config.yaml
n_kv_head: 2
parallel_block: false
init_std_qkv: 0.0256
train_tokens: 606600000
dataset: "wikipedia_en"
Each number is 200 + 40 x the weight over the matrix's rms, rounded and kept within 0 to 999. Layers, rows and columns count from 0.

# layer 2 attention output (transposed), 128x256, rms 0.0801, rows 51-63, columns 128-255
122,162,204,157,245,224,159,163,184,117,103,236,251,206,219,171,284,208,202,216,195,185,245,247,227,242,242,207,145,169,188,182,233,279,221,186,217,108,147,264,158,236,188,146,132,205,252,275,233,207,244,220,224,159,192,256,209,175,178,222,192,168,163,228,267,212,198,193,158,166,168,191,256,161,188,205,223,87,217,168,213,208,192,137,189,123,207,169,204,205,268,197,160,280,208,234,177,158,184,267,180,171,206,232,187,206,258,195,231,311,300,229,271,237,148,198,149,165,151,209,196,217,223,162,127,282,186,217
154,150,221,207,182,216,133,238,157,206,248,245,140,184,225,182,213,110,248,169,111,201,158,194,182,172,236,231,234,217,274,190,200,250,185,168,218,267,205,145,202,230,190,205,199,223,138,209,196,203,180,238,169,160,111,195,127,185,190,241,160,166,285,140,213,241,206,136,277,195,115,170,213,97,221,257,290,280,183,204,272,212,197,185,170,249,207,176,174,209,204,237,217,166,127,176,199,194,164,207,205,142,174,207,197,204,155,223,198,205,196,207,146,263,159,230,204,188,149,234,274,210,244,224,161,138,186,199
200,191,277,194,203,185,163,171,254,243,170,195,193,202,252,234,234,211,225,250,202,220,255,140,192,213,205,148,211,196,172,218,161,157,165,183,268,187,215,137,239,192,236,221,251,278,239,238,217,155,169,156,227,177,156,109,228,187,180,199,171,185,177,190,214,268,221,208,115,196,255,202,203,207,160,187,61,244,172,231,183,228,190,178,216,173,153,172,223,177,261,240,220,153,166,191,190,240,132,178,223,160,150,268,143,266,179,185,159,222,183,165,189,200,131,195,260,215,192,206,186,201,209,189,236,176,175,194
157,209,145,198,161,179,151,192,208,252,221,172,219,150,243,229,226,142,148,194,162,201,145,263,189,190,204,230,116,164,213,176,253,233,271,191,149,208,208,151,192,183,176,214,203,174,235,184,153,185,193,169,141,128,195,222,177,215,159,143,187,232,197,201,186,223,233,217,186,173,206,153,201,215,226,216,154,231,185,184,203,253,174,168,129,182,189,265,235,201,172,228,169,251,203,144,156,271,232,164,185,270,178,143,206,176,186,189,155,262,130,227,234,271,254,203,194,209,308,218,209,296,187,187,222,180,207,259
139,159,177,155,147,203,224,203,223,70,244,228,256,225,161,208,240,215,156,197,212,82,75,266,225,213,148,181,219,285,182,170,220,189,174,151,249,206,259,145,218,226,194,132,249,271,147,216,229,170,229,248,186,189,213,159,197,154,234,269,244,205,198,191,123,290,143,203,165,213,225,191,210,215,174,186,189,122,173,249,86,187,237,129,203,226,184,201,222,162,267,257,224,213,240,131,227,160,259,199,177,235,211,190,226,153,178,201,123,156,161,186,211,172,222,182,241,148,269,200,231,111,219,175,219,191,234,212
205,197,221,183,294,185,180,187,114,232,208,221,169,168,213,199,211,272,115,201,248,162,168,203,205,165,252,211,159,207,271,243,204,209,219,186,169,227,163,216,226,153,231,171,176,193,215,160,173,217,152,216,104,231,124,198,217,155,205,204,187,186,235,132,208,214,186,144,267,276,188,252,184,205,178,176,229,224,198,187,129,218,199,181,254,237,229,278,209,261,183,186,230,232,242,181,235,174,167,246,191,164,202,196,177,177,268,206,156,231,176,133,208,293,205,188,211,123,244,176,223,202,156,218,183,218,206,235
210,160,217,241,209,170,198,214,161,216,180,197,207,203,243,270,174,227,111,161,218,199,141,178,221,232,184,198,123,144,170,219,198,189,189,228,234,180,189,199,184,242,196,193,192,190,213,257,222,128,196,177,174,228,203,202,238,206,97,199,144,225,280,240,167,156,191,141,182,226,204,235,206,211,152,128,180,143,224,227,288,247,221,173,234,177,245,146,153,192,164,279,219,160,177,185,161,220,197,205,185,168,218,226,231,170,183,235,194,214,184,262,258,218,258,214,205,207,243,224,183,180,181,147,179,236,165,181
202,203,146,213,200,297,236,174,229,187,155,175,199,172,243,197,192,202,166,179,238,185,238,182,139,215,225,162,183,261,214,249,230,195,146,274,180,222,217,177,226,233,276,201,212,164,214,194,242,242,271,211,233,78,228,242,162,192,222,182,268,179,220,249,159,200,118,241,199,201,224,166,217,273,174,153,226,203,256,148,253,177,245,198,114,196,178,180,195,170,235,317,204,255,206,259,205,252,222,216,225,158,197,175,202,172,206,242,152,201,216,166,261,232,219,223,253,231,205,231,146,190,137,239,232,166,149,206
166,208,231,202,187,258,188,215,198,216,195,197,216,167,265,243,241,214,172,196,243,170,224,255,164,102,239,174,154,162,190,154,164,290,208,183,181,208,214,254,211,170,213,156,178,241,252,215,175,204,190,182,149,185,123,249,157,175,205,166,193,248,195,155,178,206,203,162,210,135,229,208,230,212,290,202,227,177,183,187,196,213,200,226,234,209,232,200,170,198,246,219,200,200,198,178,193,206,186,220,203,146,147,231,235,147,173,159,233,283,220,163,151,299,236,203,210,161,155,273,214,170,302,187,243,177,191,235
229,227,230,242,224,240,172,151,164,146,235,226,122,173,211,220,236,176,241,234,111,197,195,182,232,201,205,203,163,192,161,126,197,230,223,185,119,155,256,144,195,145,221,239,127,174,179,249,218,203,178,292,123,237,247,222,218,250,315,226,143,197,151,182,182,250,98,152,179,233,249,237,212,301,183,171,152,171,149,205,247,253,278,210,164,212,243,220,125,208,263,200,247,161,146,191,114,177,128,157,208,130,195,260,217,248,183,148,213,223,207,232,264,185,191,208,206,163,184,253,226,175,219,196,239,208,191,170
166,136,213,127,145,143,207,207,208,262,245,202,218,218,132,200,197,209,131,166,266,204,188,168,161,190,190,225,191,201,190,193,182,154,207,164,243,164,229,249,197,164,262,176,171,111,201,196,152,241,233,316,236,225,270,211,221,203,242,207,207,158,143,177,199,165,168,219,241,182,198,215,220,222,192,169,172,271,177,189,217,324,202,140,153,167,190,253,198,182,187,204,195,191,219,272,206,204,135,198,206,164,214,259,187,193,198,256,143,231,246,233,167,199,223,159,228,152,175,136,166,208,248,222,237,193,244,208
186,240,217,252,178,197,237,259,188,242,189,175,217,222,186,155,152,233,305,190,261,191,210,168,118,203,255,248,234,178,173,224,206,291,162,198,168,169,168,183,165,211,210,140,214,206,207,208,212,211,210,262,178,199,181,216,203,221,221,210,202,173,171,253,149,240,198,207,210,193,187,232,242,157,193,180,136,206,206,135,172,197,147,252,216,193,172,254,136,156,134,253,173,227,189,200,174,191,227,224,254,177,240,206,177,269,199,153,203,291,208,205,209,234,194,179,217,201,223,217,200,238,247,212,148,172,178,190
186,111,226,190,176,174,289,212,171,229,171,241,226,206,257,162,215,148,246,202,190,208,202,214,162,134,208,195,178,216,111,163,188,175,221,174,181,179,275,211,199,205,184,209,221,206,217,194,200,247,193,185,189,219,217,237,199,140,176,200,199,233,255,218,185,196,229,180,189,253,182,232,201,199,257,127,241,176,194,289,151,209,182,148,190,262,181,214,190,212,181,234,142,219,149,177,166,182,185,150,190,252,196,160,223,251,210,170,192,244,226,146,215,164,190,249,214,169,256,146,234,271,137,247,187,180,168,223
# layer 2 attention value, 128x256, rms 0.0638, rows 52-63, columns 128-255
181,193,177,209,207,205,227,188,171,172,247,153,263,165,208,184,234,237,214,134,167,220,214,190,196,167,188,256,146,197,241,175,201,240,223,209,218,104,279,220,232,277,171,229,233,137,176,195,188,163,109,198,228,267,188,216,265,200,254,214,206,177,242,187,226,159,210,182,212,179,176,204,223,177,175,162,169,161,186,173,208,198,182,140,238,181,166,213,209,218,203,214,170,223,223,177,218,190,187,213,199,189,214,159,276,171,181,216,106,174,142,218,296,250,223,196,158,160,209,217,205,185,200,200,163,200,199,207
198,254,197,201,193,201,232,178,309,230,316,152,240,180,138,230,209,189,157,221,163,184,177,224,194,286,236,211,185,229,194,210,144,242,135,150,227,203,160,152,231,138,227,179,179,223,152,293,261,250,93,210,196,196,212,151,246,161,237,265,223,201,177,224,186,172,211,148,283,202,180,194,232,205,159,188,214,210,157,180,171,221,204,232,116,124,220,247,234,258,224,202,185,230,127,166,191,174,176,111,215,175,165,199,114,195,134,171,216,186,212,118,226,250,148,258,148,202,259,239,208,220,206,238,189,208,236,202
168,126,242,282,197,167,136,179,203,174,242,205,199,249,223,256,199,144,190,147,223,216,158,200,196,183,292,220,203,187,206,198,208,180,161,236,179,257,219,215,137,204,193,234,157,133,199,211,187,247,154,222,165,170,195,242,185,151,144,226,157,138,254,180,220,206,221,284,182,242,193,248,136,217,213,193,167,233,170,126,212,182,177,202,222,198,178,192,144,212,176,249,201,164,230,163,165,178,226,174,211,228,287,223,182,185,204,215,159,189,166,240,136,167,270,152,183,175,186,225,196,154,206,277,185,135,244,251
192,207,193,214,212,207,217,214,246,239,216,156,135,238,281,271,221,234,198,214,262,211,172,193,216,201,178,196,131,192,266,206,274,243,228,273,247,175,177,286,187,163,199,125,292,189,242,144,222,217,136,194,194,196,251,187,197,212,181,195,203,249,192,215,135,194,197,250,161,197,249,245,177,206,159,246,221,268,239,204,278,196,222,180,209,190,177,150,294,129,215,150,166,149,242,254,140,246,274,159,200,208,134,192,166,204,170,161,166,214,241,143,191,214,194,215,185,155,216,230,143,242,148,170,222,201,217,205
248,190,216,179,251,172,228,159,263,180,163,224,186,151,217,190,153,163,170,217,312,151,233,228,180,173,181,190,208,117,268,229,196,185,170,205,224,108,241,227,270,195,223,250,259,172,222,135,95,234,149,183,235,186,202,268,216,258,156,202,223,191,250,259,203,189,194,201,245,219,232,223,218,256,178,184,166,184,189,255,174,205,216,239,205,249,176,211,214,154,163,265,210,176,173,186,227,223,155,150,129,250,143,107,182,194,215,150,166,149,157,260,214,207,179,214,188,199,131,157,185,239,175,190,161,174,260,144
249,249,202,158,205,264,198,173,236,145,205,201,200,150,218,197,180,203,217,100,230,209,175,263,187,243,191,168,142,123,239,222,185,190,188,160,175,187,168,230,168,193,216,271,177,166,157,136,125,234,221,234,134,261,198,201,170,191,179,203,124,172,202,233,146,212,157,167,213,189,198,243,193,166,162,216,256,160,194,221,225,180,158,204,132,207,202,139,163,207,249,201,211,162,173,185,250,159,245,195,201,225,215,220,215,191,204,210,197,185,180,265,198,193,198,221,214,245,249,208,194,185,226,213,188,213,185,177
183,256,215,182,153,218,215,196,153,200,243,172,128,188,209,119,218,204,113,224,189,117,158,195,222,292,181,201,214,199,170,194,202,233,189,213,272,163,179,253,194,225,171,218,224,212,172,206,169,216,183,174,188,218,255,138,204,245,218,202,250,223,211,178,244,164,209,259,107,175,144,260,213,218,208,226,149,180,215,133,252,126,202,232,159,233,272,211,251,133,170,225,209,165,213,221,171,171,204,168,216,258,195,203,178,146,195,276,213,221,181,200,154,120,172,226,194,225,153,138,245,290,230,200,162,160,213,179
198,231,242,171,159,217,162,206,210,196,215,234,246,229,251,151,220,162,125,224,206,159,211,200,139,228,195,254,188,234,168,152,160,132,181,152,260,175,202,197,214,209,215,216,136,188,250,235,184,215,228,153,203,171,186,203,120,256,308,208,220,198,211,241,240,101,257,265,184,186,230,226,230,241,196,172,207,174,173,200,227,222,224,224,220,198,231,188,210,96,216,154,154,133,242,178,144,164,161,253,197,179,222,180,205,160,162,106,211,204,132,191,243,222,271,180,162,207,148,190,212,158,226,163,204,226,200,178
128,270,175,250,177,173,218,141,197,156,229,129,186,193,141,73,215,208,183,156,210,236,100,238,171,244,245,128,234,155,136,193,117,185,193,204,177,209,168,333,233,166,189,195,187,242,192,167,166,228,216,288,226,158,238,266,241,258,146,140,143,143,286,256,192,192,281,245,259,201,202,234,219,157,247,229,216,221,240,219,192,231,194,287,252,164,288,171,218,179,223,222,228,210,154,260,240,143,230,160,232,142,223,239,263,156,206,216,195,203,213,171,247,199,249,194,138,227,268,196,189,187,171,171,169,287,179,150
213,246,224,154,200,223,152,217,127,221,308,146,166,216,217,141,188,224,230,234,235,209,251,289,185,233,199,158,186,181,236,237,196,190,189,242,183,162,243,183,249,146,183,228,264,224,196,280,222,234,220,235,154,184,145,145,164,194,196,162,196,136,182,214,156,177,147,219,144,172,170,172,168,197,213,197,268,219,220,194,298,183,141,241,192,150,180,165,183,110,200,151,198,266,195,208,225,216,156,171,209,199,220,187,164,236,272,181,175,179,192,178,179,194,267,201,168,168,225,200,207,246,143,237,169,171,101,285
232,195,149,205,158,198,280,159,157,231,252,218,250,290,145,206,228,228,155,180,195,199,208,194,164,203,165,125,183,249,222,187,185,197,158,259,176,253,252,287,161,134,237,183,207,146,188,176,167,105,173,243,197,240,171,146,139,257,171,201,154,163,215,213,253,177,195,313,138,241,200,202,238,198,236,200,195,141,198,180,223,161,260,145,137,197,142,241,164,227,137,212,170,177,210,162,215,179,173,178,110,181,205,219,221,204,200,240,233,190,196,164,204,243,193,249,173,128,166,166,212,213,165,191,240,153,187,176
205,286,158,296,195,229,220,238,159,209,274,205,204,161,184,236,183,231,218,203,174,117,237,160,202,181,268,211,200,193,193,215,204,259,161,197,210,156,289,205,183,257,178,191,190,263,192,178,158,157,280,201,214,251,136,175,176,127,157,240,270,165,201,240,170,234,198,229,189,215,268,125,177,233,237,176,174,172,226,174,224,152,191,185,252,226,171,176,168,268,245,205,220,189,180,169,210,182,192,220,160,222,250,197,183,115,205,224,201,148,181,149,216,186,199,212,248,209,176,207,154,227,238,237,155,179,154,144
# layer 2 attention query, 128x256, rms 0.0701, rows 64-78, columns 128-255
209,242,158,218,207,324,195,196,197,190,181,214,187,202,116,218,164,215,229,257,263,145,186,260,182,248,170,264,204,229,203,249,130,180,194,173,284,135,168,257,239,216,210,131,174,188,201,154,105,281,204,217,200,212,144,224,150,236,197,206,159,160,202,201,247,183,223,155,161,210,251,181,225,132,181,172,126,217,230,198,236,155,155,201,172,182,192,146,175,178,268,213,257,218,191,207,183,212,181,230,139,114,197,207,190,223,195,211,190,248,207,158,210,141,231,262,199,186,179,206,177,200,240,141,183,226,245,214
220,210,169,179,207,279,186,202,162,245,195,179,177,204,113,182,180,212,245,265,221,119,230,248,177,207,138,198,191,191,184,196,186,144,215,197,241,139,204,254,211,242,206,140,184,184,221,176,155,285,164,213,209,245,175,229,150,200,175,213,161,177,199,196,207,154,212,177,104,202,190,221,200,154,197,184,178,221,240,225,201,125,176,177,262,208,235,168,178,166,230,243,285,202,160,219,177,169,188,226,182,149,114,176,177,226,171,251,210,291,208,200,246,159,199,208,176,214,193,236,194,217,215,122,175,220,230,241
235,263,159,229,187,217,246,198,207,152,208,164,191,192,199,242,256,243,229,198,157,288,177,217,233,149,200,161,176,220,201,188,223,189,169,187,196,214,205,184,202,199,222,253,212,186,185,180,177,192,162,205,213,161,212,233,259,236,231,240,238,223,213,210,218,222,245,199,238,204,204,167,211,221,205,217,231,209,244,209,207,197,196,200,227,179,173,255,199,212,198,225,214,184,230,180,190,203,241,175,199,254,146,230,196,209,167,212,214,157,171,155,177,219,253,224,191,226,189,202,189,142,219,243,214,179,141,219
167,157,233,215,207,142,190,235,222,208,237,264,273,198,324,168,215,167,124,120,221,258,178,134,203,210,225,260,242,196,254,248,178,257,203,205,211,187,189,146,220,160,231,218,181,236,192,216,238,153,251,178,193,198,236,172,174,210,181,136,224,231,155,190,202,228,168,201,273,230,281,190,135,249,261,230,195,121,171,179,205,310,218,167,153,169,241,179,178,235,173,190,90,214,269,222,215,211,185,172,200,259,263,172,251,252,239,100,128,162,181,251,168,236,101,176,289,207,257,166,172,265,80,276,175,215,198,223
142,262,197,250,176,192,161,212,204,210,178,184,213,198,239,195,228,212,192,190,209,202,204,173,212,212,232,266,263,216,168,286,177,236,238,200,162,241,218,186,181,143,182,262,217,168,218,305,195,133,227,219,242,182,217,222,210,150,195,169,238,201,238,223,195,207,232,154,211,272,153,260,209,201,219,234,258,224,219,180,190,223,156,205,186,181,165,179,226,222,111,201,109,265,238,205,163,244,246,205,227,262,273,232,210,190,243,175,210,203,178,230,228,190,187,193,207,249,180,196,227,254,177,203,208,150,153,189
169,200,257,194,192,169,152,220,158,202,167,132,225,192,120,190,157,217,203,212,194,130,258,199,190,243,168,115,221,240,179,166,201,140,184,196,154,210,263,193,189,186,193,129,238,214,184,185,181,230,224,271,128,121,193,209,196,170,244,168,168,180,234,194,157,192,218,244,184,203,152,196,183,179,153,125,165,266,190,230,219,171,221,182,180,223,272,206,156,145,204,174,261,203,194,244,164,179,124,167,153,152,180,156,170,146,126,228,242,260,228,247,232,219,218,198,151,192,135,193,148,240,275,162,226,240,221,163
163,190,199,226,146,124,261,218,192,191,246,246,221,179,250,214,232,200,207,94,210,232,158,185,177,149,199,232,239,243,189,181,209,221,194,211,161,246,234,156,185,150,175,263,146,219,210,209,281,117,206,171,222,150,260,230,247,158,190,196,289,242,164,172,125,221,188,245,253,221,213,221,177,256,198,201,214,197,144,156,183,240,153,192,160,259,198,225,203,273,179,158,124,187,259,172,191,198,186,143,235,216,204,210,265,267,247,140,128,151,224,271,153,224,208,217,242,191,184,201,219,174,129,218,229,196,168,185
211,204,172,217,159,208,241,206,208,231,218,217,251,219,203,184,189,167,189,221,228,141,208,184,199,214,214,193,198,176,190,239,161,189,217,203,246,153,163,216,236,196,231,175,145,238,179,230,202,194,213,245,159,237,179,187,164,233,208,187,157,221,182,201,225,210,160,177,259,200,197,201,159,187,182,194,183,199,187,222,186,187,185,223,214,169,191,244,188,210,205,181,148,218,162,193,217,212,204,170,196,157,230,191,190,156,185,257,178,254,220,213,157,173,252,216,182,187,216,236,214,193,165,186,129,217,212,228
264,98,212,166,194,146,266,201,145,208,181,164,185,222,109,180,179,184,191,243,178,196,156,223,206,220,178,194,217,200,222,203,241,195,209,206,227,210,226,249,156,246,199,133,180,227,217,139,178,242,189,186,211,147,238,175,172,172,108,180,151,143,193,149,203,196,230,215,217,175,176,273,194,125,180,215,208,223,156,233,239,226,203,243,279,199,227,220,200,174,144,211,208,134,126,270,201,213,195,218,223,240,266,152,205,180,218,208,253,208,154,172,210,222,151,179,206,181,205,157,173,200,202,163,216,231,218,211
219,228,195,158,214,191,160,238,168,124,199,204,194,276,219,211,146,186,161,192,148,210,138,237,210,221,155,221,173,220,230,191,146,203,260,127,227,166,223,215,248,177,205,127,136,127,241,208,257,164,302,181,168,190,192,187,238,126,199,194,241,294,196,245,188,192,183,174,141,171,284,143,203,166,163,172,172,204,174,245,268,185,235,205,183,225,240,231,162,185,208,184,226,204,170,164,299,171,203,261,220,220,216,175,197,236,179,219,243,225,217,196,228,207,148,219,190,182,203,205,225,192,261,223,172,212,179,221
168,123,231,250,188,183,199,189,246,173,187,204,217,230,210,211,163,142,157,240,182,235,197,223,214,147,198,172,291,186,208,244,192,235,199,210,193,191,157,195,231,190,248,184,157,274,215,260,231,214,187,207,114,176,167,182,242,214,211,143,242,111,271,177,183,230,204,206,212,207,184,247,247,168,194,169,178,128,154,186,223,326,193,212,210,173,223,211,227,194,193,116,200,184,156,172,185,215,240,213,207,169,278,241,171,176,213,234,203,237,177,205,175,151,129,205,230,179,195,188,260,193,222,202,258,163,145,175
154,150,164,157,214,198,159,184,209,214,180,207,168,178,200,223,134,201,176,245,241,165,182,231,236,213,178,206,163,171,208,152,225,130,152,91,280,126,186,257,156,305,216,168,280,188,221,142,221,242,255,213,225,283,287,163,199,264,189,184,160,183,252,198,163,196,199,211,123,130,197,270,214,214,201,130,121,203,177,143,222,229,228,177,159,142,167,221,209,228,260,193,224,177,129,242,235,160,220,185,229,177,194,167,225,174,187,185,224,143,147,189,311,209,184,208,226,228,254,135,191,160,170,190,185,160,203,192
187,235,139,241,192,255,254,220,198,198,216,238,213,218,176,195,177,213,151,231,192,223,215,224,224,118,233,243,245,159,138,205,147,186,132,260,253,165,158,215,224,266,213,306,148,238,261,216,151,208,181,231,239,244,185,205,187,238,194,240,237,214,223,266,150,149,219,244,162,159,159,207,219,189,270,172,150,196,240,161,236,265,181,209,222,201,171,145,237,176,188,149,268,208,208,233,156,178,241,214,211,249,117,219,235,244,204,217,179,141,183,206,179,227,154,205,217,261,175,252,199,206,203,175,261,163,163,153
220,160,112,218,183,165,205,189,220,204,161,213,248,211,194,206,193,246,144,221,194,206,110,176,202,217,209,184,199,211,275,215,195,180,276,174,144,183,220,188,207,178,199,195,200,200,214,247,240,156,233,147,187,166,205,171,185,241,193,115,267,203,155,237,135,249,182,180,199,247,216,166,222,270,250,249,199,225,177,159,147,224,173,193,168,221,194,221,181,181,228,184,171,264,160,225,203,157,192,181,233,256,245,271,197,194,243,206,235,197,234,210,235,184,167,220,190,174,160,147,219,188,169,170,156,160,194,225
242,142,243,190,220,200,181,209,237,246,226,152,200,166,242,223,271,170,172,191,189,243,226,157,164,231,193,165,229,236,217,144,224,174,154,178,140,225,231,210,175,199,145,202,177,260,227,205,203,147,208,200,178,187,294,179,270,229,242,203,232,221,135,164,197,257,236,194,190,183,190,188,178,190,199,252,245,229,207,189,222,239,192,202,189,140,163,187,206,192,189,137,198,167,251,179,229,207,228,144,188,200,199,234,215,201,194,188,168,201,248,229,193,161,144,171,184,246,237,148,160,144,181,198,165,194,157,218
# layer 2 attention key, 128x256, rms 0.073, rows 64-78, columns 128-255
217,274,229,178,202,139,187,195,205,173,198,186,204,154,214,187,233,202,195,170,136,251,197,130,208,212,284,170,236,187,195,205,212,219,179,171,156,200,195,173,208,270,200,247,181,216,200,136,203,170,175,161,187,209,240,191,252,189,186,169,232,256,209,218,172,217,262,225,209,170,122,163,193,218,162,206,232,239,140,224,253,217,229,188,192,218,251,208,224,176,164,187,174,201,243,174,230,179,207,178,201,216,149,159,196,203,176,246,209,153,195,234,152,212,199,201,108,194,197,231,195,214,174,183,210,181,175,180
233,279,207,298,176,199,207,210,168,122,188,153,161,178,139,181,179,195,207,201,209,192,181,240,179,201,149,213,149,204,243,176,190,177,194,173,224,214,252,226,141,281,216,157,208,131,173,94,96,244,144,265,199,172,148,225,209,214,210,217,186,157,180,241,257,217,272,216,205,222,151,191,249,213,131,151,241,222,247,164,310,136,214,151,190,205,243,263,187,179,112,195,243,210,231,266,223,183,225,238,222,192,212,250,157,218,151,326,243,188,270,155,171,219,207,224,146,258,167,167,235,74,222,167,158,187,222,261
161,232,148,182,212,217,237,168,178,137,147,192,184,229,157,200,191,223,243,158,189,140,175,169,210,164,204,198,161,215,204,176,202,161,180,211,252,153,224,229,223,245,183,167,142,211,213,149,169,187,238,216,222,209,195,215,259,185,200,242,180,201,226,184,204,180,253,235,173,133,126,195,139,239,158,157,227,240,178,211,218,142,221,183,199,216,178,185,141,166,168,142,258,238,172,234,230,198,197,220,217,164,154,227,200,195,196,252,251,208,246,189,150,251,274,191,188,186,196,224,194,169,215,161,260,191,125,213
230,157,142,188,247,245,193,147,286,200,249,189,150,116,194,241,258,187,254,206,166,199,250,192,220,212,274,201,230,206,181,165,146,193,205,126,165,175,255,215,164,191,213,301,248,183,214,160,161,204,212,221,185,245,219,209,158,186,197,231,264,201,225,157,191,158,237,204,198,161,207,151,301,169,146,213,217,162,191,195,150,214,139,217,175,182,195,155,250,285,244,208,208,201,196,215,174,240,230,223,209,201,157,208,274,188,139,183,200,144,120,185,203,160,222,231,158,211,214,273,197,135,231,236,162,195,195,156
236,205,173,158,188,224,206,230,261,164,193,243,158,202,182,153,183,186,178,246,243,179,202,240,137,242,219,178,241,256,231,225,215,246,155,202,169,218,164,140,211,171,208,254,223,223,147,188,194,201,253,252,213,179,251,106,114,170,223,213,253,200,159,184,220,240,207,123,188,237,260,200,157,166,205,210,228,205,192,209,116,280,199,265,183,177,215,198,175,232,221,283,143,230,131,274,210,145,230,173,158,252,259,281,231,207,231,176,205,191,224,163,159,169,271,157,176,202,217,157,178,183,214,247,177,152,185,154
186,164,189,196,278,187,143,148,226,199,252,252,242,219,285,225,246,196,235,245,159,210,143,139,164,207,264,247,182,220,175,227,218,172,227,225,210,224,118,113,146,165,220,243,200,229,186,265,183,177,219,161,248,166,229,167,174,242,181,287,244,207,194,234,214,179,130,220,255,189,281,192,190,173,177,284,175,216,168,162,155,179,240,184,167,204,214,178,214,233,238,242,185,228,247,163,143,182,191,188,223,220,219,189,317,235,275,148,258,138,129,214,200,164,210,163,224,169,248,232,200,203,205,197,214,235,130,154
151,162,209,129,225,166,184,158,259,205,142,195,228,196,168,246,159,131,241,165,182,154,203,212,203,235,224,240,175,208,208,197,225,212,204,198,304,199,177,227,182,240,126,122,258,213,185,178,248,214,247,244,177,203,184,224,185,122,266,246,168,207,214,148,178,175,176,177,167,214,173,208,232,244,196,217,222,166,212,193,141,238,196,257,233,192,197,168,182,183,163,180,258,191,214,197,190,205,213,242,162,214,224,207,140,109,133,217,246,161,235,250,209,188,223,202,289,170,247,174,173,217,222,107,207,233,285,145
220,178,205,195,217,159,230,210,194,200,239,234,218,163,264,266,242,250,238,196,175,206,244,186,183,205,248,216,222,162,202,201,160,97,207,183,210,186,210,140,227,204,149,279,234,190,219,176,259,205,204,212,205,181,214,158,229,142,156,187,232,178,210,245,183,174,195,198,196,214,218,223,262,162,177,236,92,167,147,107,137,219,191,193,223,224,198,237,211,184,224,145,149,207,157,269,194,119,202,169,249,196,182,206,258,216,218,170,186,148,189,206,207,231,204,212,170,194,239,255,205,214,197,264,300,176,163,113
130,164,182,240,145,218,203,166,211,247,210,207,191,201,246,185,227,209,235,182,302,226,250,172,279,226,188,212,230,264,175,165,174,175,165,163,164,260,245,173,184,183,191,243,179,275,205,128,182,138,150,169,226,270,228,178,226,209,166,208,178,188,217,223,243,225,184,234,132,190,139,265,193,148,212,187,180,151,170,139,169,153,192,133,139,205,246,247,179,197,212,274,266,215,222,207,182,179,261,197,207,212,195,181,194,268,153,221,165,200,156,197,215,154,207,168,227,206,228,236,219,177,206,162,182,190,238,224
281,198,207,201,243,187,198,208,230,197,161,197,186,194,197,183,156,201,206,283,210,257,240,221,204,285,182,146,183,179,243,161,178,172,216,248,226,202,162,219,216,263,184,193,230,164,182,155,146,244,151,221,228,262,143,224,213,240,190,188,201,185,152,172,182,177,241,194,228,206,196,282,214,166,222,193,110,181,216,173,238,165,153,114,236,206,183,220,237,143,187,161,137,193,205,242,193,207,247,210,231,181,170,170,219,165,204,213,245,140,199,166,204,275,228,227,153,147,218,186,255,126,218,230,230,181,249,122
227,218,211,176,145,204,199,218,167,150,239,189,211,182,205,168,137,167,175,170,257,116,118,194,124,186,237,182,117,247,182,251,201,208,198,149,247,271,168,135,159,176,148,184,255,187,222,190,226,198,201,236,151,221,129,177,177,145,263,242,172,277,233,211,212,177,233,174,178,197,310,170,199,123,198,171,222,156,205,192,235,219,187,223,245,242,218,146,256,117,241,178,220,222,200,232,203,275,158,241,229,228,174,140,175,192,236,284,141,253,203,210,247,255,231,196,244,224,237,211,223,232,155,198,185,202,213,179
188,222,230,215,301,150,236,207,236,210,168,192,211,191,200,184,123,254,229,107,166,266,200,215,216,239,225,203,228,238,170,148,179,226,221,179,162,216,255,207,180,214,212,223,135,200,228,238,137,204,179,187,119,135,185,120,211,259,254,209,186,190,274,181,216,233,208,242,215,162,168,205,214,220,227,225,184,239,223,175,144,180,159,206,100,155,206,192,132,187,223,184,224,183,214,141,184,160,242,234,217,202,162,196,206,244,135,225,190,273,187,209,143,126,180,145,168,234,208,269,216,204,241,172,176,211,214,227
220,193,153,176,192,174,240,174,200,200,240,244,223,162,238,223,263,178,210,164,224,178,235,164,249,153,167,186,216,267,198,126,219,164,180,218,211,172,243,255,211,152,202,226,187,266,216,145,173,197,186,223,197,212,313,163,219,205,212,237,202,187,191,191,187,227,190,195,165,288,190,238,235,202,191,178,158,232,157,221,196,291,203,228,222,205,156,218,185,216,256,211,208,165,200,195,201,219,235,171,202,202,146,191,139,212,199,134,239,231,125,273,253,178,171,179,156,199,200,256,153,178,174,232,220,216,259,150
162,287,193,210,213,253,179,169,161,169,226,183,264,210,218,231,171,166,208,173,113,145,155,263,182,178,229,181,137,159,167,230,214,212,152,203,180,216,230,150,185,240,170,216,234,268,210,107,230,254,175,204,109,195,271,246,215,164,266,238,121,185,218,256,123,217,184,244,232,161,252,167,249,224,247,188,173,271,216,201,178,159,249,284,270,127,184,189,183,206,258,265,183,193,167,288,167,185,161,209,142,184,184,179,221,184,204,233,224,161,201,223,172,144,235,260,209,172,236,234,277,215,121,161,212,154,129,181
153,146,186,176,156,171,194,194,188,185,230,191,197,263,187,185,161,154,179,271,233,204,235,205,240,141,198,195,160,201,176,240,259,263,131,224,183,207,273,235,248,146,209,190,178,210,213,222,233,175,215,163,282,75,100,154,187,197,198,185,98,186,260,249,169,141,178,150,257,172,187,213,241,171,254,119,193,215,178,199,144,229,128,242,212,203,213,196,245,194,234,126,222,230,217,237,179,183,163,193,176,151,179,141,220,218,228,176,249,274,175,174,268,181,236,151,240,250,208,173,213,186,145,186,217,161,222,219